python train.py --hidden_size=192 --norm_eps=1e-05 --rope_theta=69700.0 --bias="none" --init_std_down=0.0662 --optimizer="soap_variant" --learning_rate=0.0112 --lr_head=0.00945 --warmup_steps=109 --final_lr_fraction=0.0 --doc_mask=true --train_tokens=199500000 --max_steps=3045
Each number is 128 + 32 x the weight over the matrix's rms, rounded and kept within 0 to 255. Layers, rows and columns count from 0. Numbers have three digits each.

# layer 4 MLP gate, 576x192, rms 0.067, rows 308-401, columns 0-47
071076096155137071124120182149110147115142109150111112158157115135135110106088126108155101126098105157096116131119110132163176117104132171144141
096143190153109155181114155083141138149158100134175126119156111128210138130165152111116163085141109053141115120122122077223049132126116135135103
066097136115107082094105081086128145208123085102129096111129091062095126098152071155126150090063154094100169071120142122189085087087138138134100
140105118180135179124144167118167100151116126118117194097160136107107194089150087153139165096129134096150130121149104109167124128130108087103118
103133075150144167138130111129077206134107138168160163094085215095124128123122125134151142127134039086153135109156121100100123119142131139107152
112121106152213202085140133078135074091172071101167097132137117091109012136085184036152136128078166134174117136152106089140121116129148100105109
158069122124164156111114157100185112105123123185154093114176115103124179165147094088086160088071185164157130111102166133141172096169084138119128
110173190117089185126126116109076109158132122083146137133084095129138166144147146098132115229106131097179182154112080141134124147133081175112078
125098142160181130106132118137145103082168156147168152103151078169120121125117132140121164131134049116158135108160073148112094108122060089085107
103142155158143124082117078118054119156178176124044106094094128094116142084091073128120083138122137092101157146138111064147080181132082197115151
089158132149089102136156075164116119132084124056098144110158150114102133129118134157121112119097131145098124116139144126155188118075213136155090
112178062179099091135118153119141065084149075144061137100098170094146117093138116167178100156146121158155098133156198071126077098084095132179079
125081100053104157124118141143114089176114177151123121147122132057212175133131158182107130099139177178210165132038132182139106185156119123104097
157125210099107131105105155130076121094133128107115152126129155126148108129129191117079124156115099134184128130130104154143077094172106124125162
148126144095091099143127089072093185143154112188171094142219122133106147141172114150084106109040181123107134136134151149104083200127158123100189
062121100158125085150184078118093149160111166096129150137139141143172126135132096093083090173173088143148197074100083079114136130134146086157167
142035071098121165195129170114131130137098157123077100090137081092149079091195125166169151104118085143159109107075101099130132170125144148125097
115156092148117115167141179099160136140127139178167132136170111164104089128110054140106115114150057038086109080121076129118123131066194121081156
092124113124162097191167134103172107159128099163144134150115123157170113130078111194132164064139086118184123141137132087160142141111164079114178
083066122169092105073143148137133106148150109071170171119087124119094144141101118195112092157137131159130121101100157136133166151156160097130126
066038077195092121142115124068192141099120100114122154127091133111138136144140137125118115136139153111138167185111162152177092138135103133146108
102177164081110101146121139122100128140138082165145160077164079117154156118138165127140077127143176132148150100116137182161116124139112120064083
176154135093098152150099119122101140062126176166096106157136131101184133185121094101142149128128132150151077106097135108173128089077088090154168
163136102114155101096157157136087145159155105079147113158139098131060164188090144167126138098152142140097129120157124106075149160153110123091108
147118181162135134121104116147090113068132107111122108181111132168194175132115136138164115131158119116146144125091113182148194116086101152127114
157144140137133191064164073084166150093148108186140132165086107163101131095158112143109069074144127179140094131084113137127089119109034109070124
142098119115136164108120155096095170152172128153133151094075148147151095189090135099150150183125137095117130102100096156137125067188142152177132
144143118155133160101174092151109088143095113113076099133161154171122150115129087133113114103103132111130159103124131079091221125100159155171068
123138082103160156130097138130105110138115110157158082102152148108133159112105112187117132145150172130162153138138142108114077119190160103125179
174069102123147148105123096140132144113112085102128112090163103122180163120138135137163176138124140145046124093087095177112143091131105132132115
108105114100047126167136100160107122177125109089193146078109124116123099099134174142091131073090119059075153151145140098125176083169079100166097
086142130126130152128150115162124108081134109141123094104079137174112091104151119101137162125204103137120108113110125113130122227157138108083141
134107116141202079122138122110100134106128116126113108074073150099119149180095138176147134144132116093133124125151133107117103121117181135124153
118115129142097141161081182157106138145156132068164146110178115083094160109164158104127201184092093127147143114158111083146079074145126130141141
146144156128095124227156144166156115141125132118083176122159093116106091129110145118165089140138134111148156227147122090158128127129172121116155
181122140094135148148132127117120128144133120137107131154182120105126144123103122083202078126137171141112113154168103162122187116075135148122151
138146072160169102128062120121052150125139098089132156144146118092081109142095135178146124141099160177088090101066172117124147120129110054208086
131113129090122155155100095163119182115103109140099155122154169111173110076114106173149113132116146166107069096153168088134062147136146132109157
064113143126110124145154096086092176149103078121130116184110163090060119177126123143134141161153147162105154137116123104136128140140146117093142
160136145109146179112201125138124116168090116135129164113120125139082111109148084054121071173134136100135123185158079115126170145180099113167134
202187158127101104133138150129146153137129096113190119154121139156071141084139142111083128170101135154090037098105123162112128092120137068114088
142189156109097179119203172126154123123162090162124163104081174129106119149150179128161150127106078161091108094135098099125194149148113077133128
035164133121171147145118113146116117136079095082126168128144077145177134134082125175169137132127131113060143119142167138092093116104110102108153
128116143122119138110102125095129114123114129138084148130147092144160186142115143137158104129112107181132138117099160173086100161139135073113126
113121122142198109123122144147072121109137115102129127108127156143187148161114117175044114124178132163181113138091157120107129117151129201115093
147104093131174110125153142109139129109117169122149114116169132120105101148206106073092118169143071116122147105165123160096134152147165107196192
129150174122123124154147210061155123104114076126142091131181126112134114131161190147136130144096093146122155117104144110148195144106121130148129
109146180096177084128126143124130100142164113138150154114163136203141086132129169166140095218092160146107161137074093143203149144108111118144115
154128107160129118089129146185151144069088110180171121042114101142092088148152221072060148151156096132152117126169135131157065134035123183135100
161121169122123095151086205054194073168117138111105090138157120153108111147097094094148156083084176174139196059129116107123139096092112080193149
060154142079164150138107106093140131137142165098149127147090146127148125190164136107156097055137120059082164106136117160141100090099131145141129
109122131143128113188152141145153072151162178120144124154086144131150123129082127147118131108174132103148131116107212151149130124076089100186104
062087073139150152115091113158126120182076094089103162167132188153163101118124114080092114119123216125146212086106138044122071127137127129155115
149080115105084170189125155162123122119136098144132067088130156184133149187133103164128161134083217179117157193154107118120098095149069088131154
118096124120084197103066102135085112096150119076137113157104177072168204128149090183092122138157167126176113120145144080139187079131076110119186
168123174157163115121179096159156108139152114110111101111140138171117130085108172103130165140140160144154172068100100103176136072109133064193105
177162147079089142101119144104141186116080060139103150112107198143085122156147064115125096158092118155154140134208069140179135058143117131139126
107134142148138068148138084061172109139099139162091062114125223157100118078209102158160153166086137129117096117127127135088148104154120137158106
099183142128124132068086098142093120105117118145112104167184108124159068091102087105111174063130190101106113125139076137145151107104093109040152
108150167176223141100159069104177104208119183143192146160087135116176176115159140156142136086143121204167120131095118103091148129169093161159163
167123124172165126102105126150165144157128091193107164226124121200126181133154057137083107148120154142161110099139174140093142140152177093079169
095118152127161106095099125140141113099099149134102159179079079152107094118172124100159163102159068120194166054175152140070166140100124160136119
105081083146152157143128150109115166120172108142109196139146109154147119159091140100157098135124091124128160132123088164164147075150155143115168
170131149209152125143154104114122162054154129116140142123113128124129151189195063096121189125144082123158097093072097113095166190110128150122159
142116080188076120152094140074090092169181101175117134091108094069158145128068155128141123168065168085108111155106140118182208120145094156104192
065162108132099107161079147144135116139145114103100101153140116090108139141100140125177136175082147141132143162141151142121074152115105208161177
216092127122144158113132169063135146137136124211140118159128093161069084158120104136137142090194150120098134076126119115150133112150146093153134
129080129054113123154149129144128114133138046151103201163092110131110118130150162109091180083154103079065174135142120096192164167132122112155112
210197119119130094107102103207137117102092135167155129177124136057140096117086144110104097069108110172161137102088135129143090114149147143073152
029102112150135127132130110132110096115145124119116148091118086140143143153149135125164115073113106162161145159132131109164088136121092141138102
105110048121134105086172100142175127106086137133148047111170136117135116090190102114075120147158185112107173130081113093135119119168163137135171
119102115199139136123132121108116085128140125131134107149117125161127114174142096130156117130183157111104121107093147141158187086084167175152158
130170138140128174140071120119191125120102105151074097145179099138126201166115166129070099155050081147106141097104110116120150127153148166131137
154146166078187131181139077138130151146137111138153146154178139120133102152128134109121121141123129167138167149132108062112161164090095147124108
123141144156112079093152173159164073119122108198099163116102161059120135120136145113121109114145116156137144084131104152124179074136156092151083
083120155093109210159090111113065098170133067143080166098064082174111103114094062089087124068097075138122116109116131118184146130098173130138161
075196134149135166141103115096120109180103160101150105136143055148135161154158137148167137077078132090137168151115107159130169146134095160172120
120180093080126170140146165132101132152132142152050121101121194090098116129096131093132124080105132080104163148113075171115160126115120131111145
100144135136141196163184148118099106113151136117090133127142180136106133131095177147148140121131129171173135140136172135139095156148129082114102
160153202144115146122129154150122111100132179169122165145129115137105126104100146157157110127193198170128091111086124125072097136117121034135167
102120123101158048104147144107115100114115090092129100146136092170113153169107157145143096126088198140188128173125132115119073165193071081105169
070185075115150138124134145147125127115133051120158100091140124140146101180165142124102191187176124088136104105180141099060120077134131120129123
127096183136074158150148109180154173145102161097112127039139107130132123153173141168109109161077139139139168128184098184107184183122103042073102
084071140140128138212211142166159174160155142150135133101163152130076115070147110069147152110098133150054122164135159119160167132192133184112116
157138110182058129149114122101099093182106138107142187148137092136074106205156144068119111117162109109115088124116139096112066146149100071083184
131107142117124128145105192080154104121125132121103066163141115150092106121143092178130122131110098097132142108140088101120139068125175123106155
159110115164102122184114061154143139162182180087087144156181081098174064065173095147158166130106069121125122192063154093113158136149130139150171
131149134180132113130107198107113133134132176124127140130159187122122100156110136164169100096129115146110140173091124132169148127157139147199130
199161121080093110082146123110106239103072175149106119163141153126159165148159135072122171097173122146098160096148133137093102134125140092118146
129075180174117183088155112061182142153139141082134153083183143096055147107088103166167123160090127143125132113137140137120153084128172111161146
133159095113109129179210112093084071134183171108191092124178090054070105109157190107097073112105095111087090116106156105134113108162058109096118
131133165146104136096134158118163132127104075159145103124161083093148111135147138120172139111128142138159157148155131100105153074116094129067129
191137054096151099131148096135087183130105127058119088138112134131121079122170127149129102177147146091123085144129137134159143099177102100107109
081133114162155092160095089164162101166092153107145089130100123090152114109127063129148133114124084130154106124140126092066115103148171132129102
# layer 4 MLP up, 576x192, rms 0.0652, rows 308-401, columns 0-47
127115108147092088144114136139116126151142160073134167158165099095158175141103133107153142237115074037125118081114151117105093167130172092105091
109111081094147136143129153113121146141156107132171103146091146203108126116093097116133120155099099093102161099106195113169141149112187165154100
166128142136135073108132126094167116203124107139130115186067168166128119111148178147176130093083167123168113177095188086214100123169169154154199
083159099082127061135121138110127123111076146059120078158046139168164032093115156103162153133117083081181117136126159183140140161055157153124137
110158178160087114203090162139125086171133085110128180094095123131155093109153144109156088090205155083093113127142157086074241112178127113115126
120139125231141195096169177094156069181104107137119137101090151130184086134056133106085073096151100137138076128085131106174112125134080162073123
067150135194206157153114119193166103186141156102115168092169135131138191095167146098108104115130049127139098082081111127120123093139122172102132
120103140135084077104139166125153138125093108066198145115119102034158132184147103051077104112142132044178143082149108105146104104146137138104129
159173149127089071120116171086090098166124125109087121153132107084168163119130101109150129127137176169129147137107168091119106161131132118122104
108114162174151088126099138125168118083152138116094178128153146120082054141110104113129191098087140105093127198176160128120093193158120150098144
127113147125147142153133093123048122154075104107122167197130120120136110123127124066188070129090171083112171128100123095097168131145173131120185
113151129181087163139128153101158133107127059157108155147086134137125049122146089104185115165145081150106152083141144118124074122061095166145174
093123130106143157092098077140103158114099126097144140064138135100169146138090160110168150078145120075105150097086105126102135132148149131136161
111127113170140106130187148126101121107133132192133150066159098143072088120103119071189168149177198112152120122123111110065120144116133110116154
159129097104179124157106182126098126109137059163205103110065090080123121154168167105103122173082149160129122147075058050119143057123139127141102
136128152131146095055129132106162116138045131086114101150118149092110130149169096105123150076053150148126097111135141145170133109106134085152119
150173185108112169120138125076181092044128181124077110086197120149170075213217129128178136126128103130165147137151145059133117166139135098152160
122147074094148139074156122134158181104161164155154210195142154104145187110174182168088098144103060130096119153112112166110129117124120084087073
145137220148117164083116107121147104134133125153090097146086117130172099096148170141184093168122158123109119109165073149118123154139074137171157
081090105127121157089157104068109185128149175136138051089141102159176154139132124064111108076130144154153167147120081128094068141128126076146113
123187119129129159104081106135124120157051118101105071179153161113111138090186099155155108099107141132114113088148178092086127182144135108165183
114102155215080078158140138104148111141082122084112064193118187081063181150116125131118123161118115091149130095179082107101159180112138103151198
076107109125142140138141126172105129150165121129155135125079184143107133169116137150073173150117117163119092160124109125119119170159146163073135
114064117117099121093131134107189098142085132193176113129119138193160106063171092104207141112137134108151134127125118146166178144096135100161088
074102146088132084059163153159104102104076153109215115096120099129164143110076100102123107095158151128063104086200120170148150118198156150053130
149116061121130144088175151121149151131161133163095144094094083157177109109081170152138073079150106121104189098122091095179153129155169108126106
102156124172119153179172143139123114107119067162143131135130169141088109105120165122155179142207127109113145189142128167134098147123121169173103
100110141062072159090154083116137148120130093109123145117167144119096113156149122168106079103127120192134081093144163144157139102132120141094098
160147143147177224054144119057121122036092087134146099119122157104159074114143164169088109121135143206125106125102128116135105140119156116135107
128123126177072164152143122122132104126122048135068174094078105165140154128106158164124120100109158120163070132117150143103144181103159111083141
113196045193104102178082125125123135115055168121140087120127114147131179102100107149161145116123111131178161142088165158127147130143079072123084
109117156118079142115172132186122144063104121160162163152115080072102160148102090152089122128081149169152109152148087146075095107150095146097122
137170133164176080161166127084163130117114115103099127106093134125142141094190122091157151191197157146123151116200130121114143088122161167165163
170115086156082199159104144119187113161114117149046116122126119100128072104114053103092118183166128130171180149156109138150117186118142127128095
187079177160158128164178170128090170112123158112146152088134166131113071151167145124137140114144150155102096087120205123141067115112179128141159
137093131087100167110157086139090190165140120106094085156083098140175185106151083181128118152152134084131122161145136138098071090132101182174136
073118118123123174162134149121070171108114141141130104076081137077148165150114087117158100102122123130106091154079134130081170135108147143150091
150161112138163108158104083099116085125128159140076079178066112149142148097088110147158143145080182115146168135127091072132124108136135136161074
078176154126127197113142109144106133106160132110165160121148126127117080111132112152128177161123138119136103102169129098151098164199072158151142
112076133084158096198084154054095131140156100094128125064179199126112124120155096156154132145136058137145096087122140125117114127114145120128124
148134108159122168052121124134087116192202106103127085155135145149159110127115146107146106166122194106107125088118166096146095128144101144164106
159122136079070190163165154157086128123124141127184102136121119051107150173155168085144100124108122140160139129113138074140163174075121131127143
162160080136073149110196131170125112140141119140151137131117122191175156152123118095152076114090118166162167136180107153087142118091149145177154
115146164125091150156134118085179124156115110148093097171200112186138130146108120134158098118090151138086158118127181122152162112147142085143128
176115138119177159056147115120103102072105166135185076135144149102135133144054117152125110098131161112069076129138132134121043113144145149135136
112167138105136133117126196072129103192098102199157113143110068114104125147123116201169098074139103129134132176189146103151132202144155113101105
140162113173144129131116097176142107082129105117141065155074151102135135120118127165134076135175148105169203118101121089093176128166109116152162
147076128177105122126145123133166116167149148160115132122129143148095110164155137137130079122159101095128081151146134107120142126119080118145109
147087162111110132097115105103077148079135111135164123124117101141153084098150160110031150118175080225137135130144111162143159114110147180190115
099112113122132077153120144101133140163165165110103112147092139114126103120101144122089175131119107156106131108125102116155159123138164094139117
145181146115148150061099069057136141142169104119119100126122110123157117153122123115114160169136132107135121091082177147157120130127121099131099
126122130162157155158135127145136127166172127132117127111144191117133154137140139191197074131146104104159124178151135162083221062082087126132106
155114086136130136119160100134088188173163069147154140122118121161183090178141098139160120166136166090138118164102154138074139138121168096131124
114139136135051086141132093127121118125108121122143153142151123082095104175159151126162140124163117071093075090157106071124170087160181124067109
146130172084142155113151090130116157136141174161128136149102124013136151150104079174117105126152101116136169141109082098160095158090090062117126
138153103163034143120144141143163165116215095106215074106082063200125147094123135154154143114180137131181112188138071098112148154179093142102122
173143103132091114121076133128180144159187128142146164082089136133164190108130139127125120105181170106094129091137132118094119143157170161134078
131035093148160072126082101146145136098087116120107076134127097130174129128154133185127087116138184113171120057166105171142136118125090121096103
106154179138156118119122127069163088118200100091116156099210143090131061130138121152110122111156052127131128066071132144175171174135125137136102
128168106152093155172142129115111217115166129107107156154178113177081078132111143089132144083147156160104065136171130129078137151135040115083156
162122151133129095098144182087185160128153149140139126081150118113090154154176174092166085137046198078119105140140075126114079118103121136111108
177088117138149104094120141117106151187142138100134167128080147148181195127114175118136139119105138111143149151116091170061122106128133147156095
098146109156102137184125094108150072106127075171131089137112088177159156074170154128132155098163172142132123095037175121162104068086151148040115
116119148083139132157062145181095113105130165127152143123165135145121109192103133125112178147122175163158089070071181133200124129112169131090131
110111097108084112177153143103157064136130059124108092140158061099111126111095103126174148102144189143135150121140110176160124166126159163136180
092154110113146139068143145092145108110086125082169157142100132101132166122173095151156140117154073175131095104143158139139147128137136149178132
137140090131130110165103117156120140092099096158107105072140148080173127098148187132123099160117135116082076170141074139136135190080099129093120
100189169167176151142083217120125100115141134097129122132120154203151043125080057148114175157119115144162123147134112161069107116170178090157125
149152158121095111101134136158106089130108095156112118201111137085139105136128082100104076106095199207093112135103107133111119143173146145148119
199140086078172084192087170153150148150089167130078076095159063060102130125149069089128137145113141120181141154091171094126122134079140150120071
081144072162115096146155183116110079133103118072090062149102169126154119097151142148057114151127135072136125125075182089152164138153148130138148
138139050102160113147128093145134173146114179128110126118149173117100131108137137151100179124107158138109145119155090139126113167117043164146100
155115101080217110106157064147180102162140122210101123135138099120185114095177159138194098127139081115123134149163217166164149127158147166144157
150131060096121144106116147173086152144154163160103129148089097138187171123127119098130188100100127115142176096139160172052107143093190167123109
142120088114150134201073116159090104108173118178171184144111121126129114119118076124086148111100144148161162178118177156089121177095134144104163
061101133136106087172123104137182117067116060107085147187159091097181168149137159174116119173155117121121134078085171152108104137106118085166166
117124123109171144107138141130076070161105074105095142177118092133125145135119134104171108169142138100106143133173108155161161115141096126142090
128066130116088122134142114110138166164125204116140088095099138134174144139049130167139127121109140093153176146179078100116114171224133142141095
135153161123179119165124122119154174156155142091118164140090139188123090053213181132163107140081120093086081085148156086208091221163115095162192
109140122170161177112159114103098046148155092094112052107175138174153107131123102126116142176103136127091187155103143127147095149134117154134134
092088060095066098162077173159061087136130110145136112164138165107176195177140137107049217152144118143156169129128116170094119102182157166117088
122128144151137053114068108121144155136186151115114145177092081111156124123170129078073113161151115092117087093106149112084137120137129125133097
129102179159093072100097116140086126098072051124050067127115132221098143147090149180082135106181091163155117120075134099093157168090173150093187
205152134174118161129143123152156143153131097149102048136128195088114107190129157129122057069128105103109132165113120148117139176179182093154166
113106142030120117127115126109141107199106111201097108156147131151070132120072116101136116081125138119103151142145182115119115191134130127166076
092118139126122155153176105141110124147116159118162122144139123135108133098170082079158100114159115129140130111155101139132156092133156088148062
122158145166137118103114170117132081106091116187140066076138136105145110127138138119107152153114120142151156095118108111128135138147092151128189
129067163124137121098168116127139135134054119126139157118206159156162085159177123137129175143099141147110090100149139113091063154093088044131131
109130119049170117125162110173097182151045105103106091104150109163055110102115118135088054190074146129081096103146147121111091173138093162061167
215097176181078130100151098128156101164112154173116114140154095108136123143122146146145092165099197064112076140128138151156153142115135144100163
150105160148141117129085163123116162135177188131172193102150154068176121098160144062147172101075099074112123151100072086177106095110127115143149
143160109115104135149173098107129175134150095123101176170120123105144092199028126162142133114140126073163127121069120110137118117111126080102120
133178099131066065121118095173121162185093131148109141173125137106124109113124154116177188098128134173111082162152121179121157129091067137146123
138120096095106126138128055092133146161118114155158186139113146090185112169132125100139176140155155119116048184131183095153166117129125106069111
# layer 4 MLP down (transposed), 576x192, rms 0.0661, rows 308-401, columns 0-47
176157111148188156141123136070161121130122156157118103110125075097101158091141157141124127164116143216179145096126132176156097160129091122153102
101129073160079156118150103156175140100113137156047132126129152142131076099056105132142191151130100184128149156138155171106135161143099150163131
163102153108171129126119157098066142124116067144074155111084144152056149119166091123094090067095087095167087125093069165177159145106141211138109
093109144106109128142061119113113100087149197119159112205148158078171146128105162130106162112115094141133120136107111164150123139109097140105123
113143190173135086134151102122113088142145125097216132093161078079086126106085167122126087069089172121117146156121156173122149161109069038094121
084101188169121138052104122130174153097069122139152112147142126172127143129072101180141130112101189129161129113121194103114118105106158108127107
151129127132110117167163111151132151097071092166155116036162180059060135083094080126113108141183098108140073143125121139104118111169066107137111
160103141109117100132098146093178088106187146167140155141087163090108171117172127117124116165126121074124116137149176111148175085120110122149091
112173161108124075052109103105109171069128120117115141084119207160091170094090108114141092133098131125111143130092134147123101126144114096147092
138071114138093187144114110177148167096108093110142173122150100113040137168158103147131080135121084121139109144128110128189096114112077164091087
136148092145142108151128164094169123123157082109225085168091143201122118123166152151035126098133125136137114147091127148182154167091152165125169
141096108085197073184093126129075143145087039151077086134147120078168167166141127139124115085134132105093160105179076067141105126113168156129147
168119157162205095119127143170137177163117152100154174139130129160129122100128124128162104136086130152172122140115190140077107157117163136070109
118162107157108164151156131161159163167180144066071111101150091114145112100106154095144122141140140138123171136088142150178078160158155064103103
182138118095108135159176141127182098156128028134102134107160157138133138225164117136115168121100078164142125104111111129082108141175092117132173
108158146099135139118144087192141087127144109140135162151114109124123107180181131121120133122107141132164077123128071118136175122154142065134155
117115151155133153101107093150115155112164155111162146135141142075123173183105143168157121116144121099140064114154117106095131119106136138126114
096111086119182138178150142153192125136130084129175150121097117138132162123079163067156169127111150182080187148134176118140191132126035144130144
146190114144090129127069111126130105080130107152120146154179136115150089139113126149083156128124031100181139123130096099097125132165157114113084
155170092102176120123142116117102153067115122112157103112188187090151149122165103151105168168103126102116080102144133172064164096142081128118114
123156105074180173102105120137071156166125135085119083156166149126132152069153123136147118169083089091094161136122120097112121134135124105115151
091124077153117114100146060171182133137119124097170154122119149066148142140130153140124106119114131064103175115141153141056190125101149139117060
096118123136102138112155147144127120112172060123082119140169145138124134090142076153066107164112155118168118165061067125087117143158128119131093
108059145124099112144117125141138146098102135179141197189097195204167100117129120117122069194165096108173119145089178175084072169092173165175113
115090158064140120111140119154119108142111159137074096132084169083179079085194188124140164146103117084108135160127138166125203157137100136129166
119120155192169101181136101169150134096130166154107123131116133143139132112154061163094084116116142126099136152097184161115114112090073156115146
105145103072089103143165201158174112170118194132164100109151157074137116113135121129105164127162153083130139151095131099115138204129142095197076
162127153106137153120119099173141108100145067171109160150126129107125176122171174101129120158128128156199153106157138125113164107125132161100187
095121069088116114163193073196150130102160112114133101128146157059071136103144173065117041145097131144120100120077128139134120142119136119161099
102136149163103166149132147108122129116118139166141097059091105136111180140139123130135101100115143103146160141096157126083141119130084156103139
088107103126075090097128128055112091127067138157150134123120132128120128129103115125136103122147128110109101129061149130136132121151071104106104
096123117066112164189135150128130145224118157141103143091140125115122126100163081109100146103196142115157149089163115086133118107092162125154099
141131114135113174101102137111105084107087146136142116125097153127120106134132096130153039129142135100144081104125092112124096100110142115142172
104166108114042185140143122120144112126102246134075138127096108135130110158147122104104129125097150078204111214147162210103126174126138100108083
106130115178133154090133068129141109123141170103109132054113183146078114140204152144168140147090129107080089121143152137147102129155126127152100
155144101076114095093114136116002196149122089116113109122058111122175190105099100142151174127153134091136143106170085177141157175088080107154170
102141081172153137143165141139157100157109103099158114128131182152117158128106149152113124149152091118152123166160138107150112146131145119068157
119146142093069150127169140129148096116152104147150050092137109129160093139074169135154087168091129143086172134089058126155132134105110177075127
118117130135099139122064107125132070136155151151101094171115060164118113132139133131118208183175122097139127133133076112100082175141141098132166
157157092117121115106150118106134102110098137146151130155130139075146131123132166117147065198085113114119099108122089129157173130140093082156126
169115129086220105097142131119089091135089129103127147094057182154084169165116144176144155120138081140154096119134161077179131092125146127194075
144123152153089157160151147154106165121066023078081084117096168092095122137131173144131211120141112139165185166138165081088149160131113156106157
105198128078089142141155107120124152161136089071108106171090091145098095139093127129106146203123132116157098160111193133188154136082181059119107
116100100190142114118110107074162125136105137215175129134126170143131088117059113143172156142141130189134156125147057144115090093127112131127161
099131135143084088111157158131108094125119144104153095129104105145171162195113090159087154081144145159201129165119125145137075113118066178092156
134109059080099131100144120122165105102120070092134147162156223121085111136202117130106149154115128112154155115145123122104199105119083109087160
056134156119167057126156180150101062099155177158128101150183129138138173108104130170090071148159168090108177123112117174080198154094102139133124
150095139137098125140109145180101068131109089085147120134200162130101059084131167147110114160127150175083128141136179121125138095147180109174143
105108134152108113139108186108138087124086095142121138178187128168105135144126153101133176080184135175142148163121129144176106135102121157160121
132132170131102156114145147110156085172092129168105090161116117110173196117061140077127176120173161141092112129123054089095181175111132106138096
126148190107139125162127144113106133077059141168137100073050162141120162193180091137099145109125092119164052108154193149109115098210106104095124
100141087135100110098133139159107130097120076047118081135120118159161105138110164131117177169122112207108188147158177170089138128104126186177140
148153135102144142129194093100122140136095113131119130114125141166115169104182111122078116138140142101153106100124122088056178189115112127123124
147128134137126109160138124106101144066102175124174130144185183148158142129147092141163224111126142087168149130102121114099129131114157186145133
159137128148126140066138179125146108097129188054171097178119137133156159098105090121140114114143130117177133083145140150158050132084106056154120
090123149065081112088114110163117151115152109150137109202117128111108207126105156106104153162077087116099134112091139086165074167116124176100140
093106108068159167065102177120113083150151115140182177131069081160113172133132119146138134105169133139100059074093095114110092069109145124145178
139126117157159126136106133082150151123081107139142132066090093128117142195182145131168167132144147120102100172079112080082078125099131159166107
108117111118101120129110101141095148135069107151093144137146117158122098140172123101038175085161102158117069128115148141115114082127157139141095
095140122144161108143095160112095160148076114132147129116081095192108128147187155092182113200089151121081146166138175178144096075102168134146098
146137112180089085140157180153116063179125165159168151176161084091174072180117106107154152099153050133137110183157101111144105122135203089077086
174172142162155159092119097174169103100119216115169131123060147124148150144142105102173160103107117138147143101111148137096142123083113124107094
146154095131106060140146173118115125084142087165181143141125145129107149153142100166099179159086053121126159191037143203161121173140161175140167
151119156115099168129156086117176115062131168125154128085147132173126102141101039159139160148086162182177125086134171195073121130149121113095081
060106090187137184165114148106156101169142150052141134121143155161107084060148101125143097178139113124126134126145146100115074153139101160143115
139208081155075132093147136123104118106152065149144130073122126087152137124172110118124100150146078147124179153128102129150156088091136124161129
082176119151140080124117055135151104116149119139099090078123136062166151169117153145153116199198127147127150136127049093119125164228079104138122
142147106133159176126157188100168032119104114161165153114165168147082132168139145136103152189099139103074159112186175165170178187130100101200112
158113143123088147134137119102078121160140102123157178146126157150121157154147122084116062113134111139105173143090125150131177125150101155195193
110094181110111129114122141106131161094118172104129130153107109093117084081142167099101143136153119114134102078137089134135096161123134118134124
175085168123131137132113143136122144112136096146147159143126140116119141139127146052181107146156122102129127134130109131132137119135103185097102
099159106128144134155132130117167148096147102105177162114032136109087182096172138156096137091130123150113140076092121151156164136114093149124120
141180165131179092132133108155024139184172133147147079106103090105130093094158164075140126124140171134182122085131068103138096133134124111189113
167214148139093104128158121115157093127138140139114127110203187120113198114152098143078164148152145117136161108166131073059082132068121160153073
134093109084083152104107163111118077102144149169122170092142115085173121088100133136141195130147172197143123076154120112179109121162150090151112
193129129119109122126099158123121081143121098179154138144109113128172116138125164130100131202116064044077114089188085151176116129101111157201090
106108192141083167145150179186138089165133206165098172100179157132125159105074131163139094148119107142108143183113106133060150123154115128150097
176142096089156114136121181115126090104169048117090131181156181106149100125102138147118097138125140115118105114139078139126085080094139125138141
114136183126103112118107178164153131109142113114114119122172094162123087151104119118157196138140088192099105099173141125162126157057154070101133
114100165086142134150148131075133148121121141184110152169165130177122159155113138102151190125077152094115167153116146119111112143183146114048102
109131149098156136121100110101107116080107128141105126118173178154238132122170251167102148103181157174069117115110147128083139160107087141065190
190113202137097104081114071124096119101166077105156178113138162158164153153071109122177096140078075106148156134078117157129131081169184142118160
167082121188117097066079203069172169129106108087105127161169102101205094144078132151141134108140126161123155120132015064175104125179134173120161
152169179144082155146124115129097048082094172143112187123133105137125105120092094093122128130161129110069119172155100155144136116139152216147085
151165193171181155147139123143134112031162180140132139133113143133076059147163137119120146157138077121149100105099123153089153089073059097075166
131120120120127152127139073081097155115168132123111166126143135085182098155181118156092155152111103128172086121098120133132105174164170134162029
095141131122104159133099156117255114147202154159076108150156138100179106108086128103063149110113103107169156147126110113117107155192156111164050
156112192144170138176094158138149125106140107117114232112147143135122114138159151223158132129094081175117082142140098154127155127139113071171162
077088129127100133147109129100123110131077066158077127151114114157125180152128111134061129207109114116102144091173116130127147143082073173136173
162123162099130117084080073163099169126120237183096121071164099089081155124095175131143124113179095108084075161092141148144160129117071133091149
125093099151177124113053125117140183105118123135146099130178150136066138223145146142129207187155087083137068132160107136104146227128135105145182
115183153152176089128089094101139132158146107129154139153113131154100209137092109093102099111108101137216110135128150165113098130213131148086113
129079153082098112148167080149069109176182090161167136170152119081109079116054152142095154185105122173124163137155077170110095100106117147137155
104155185101172119104152186159087090102145221165130125120097127123109172127185162152118114079085225162157178147113104090113128128143089148104075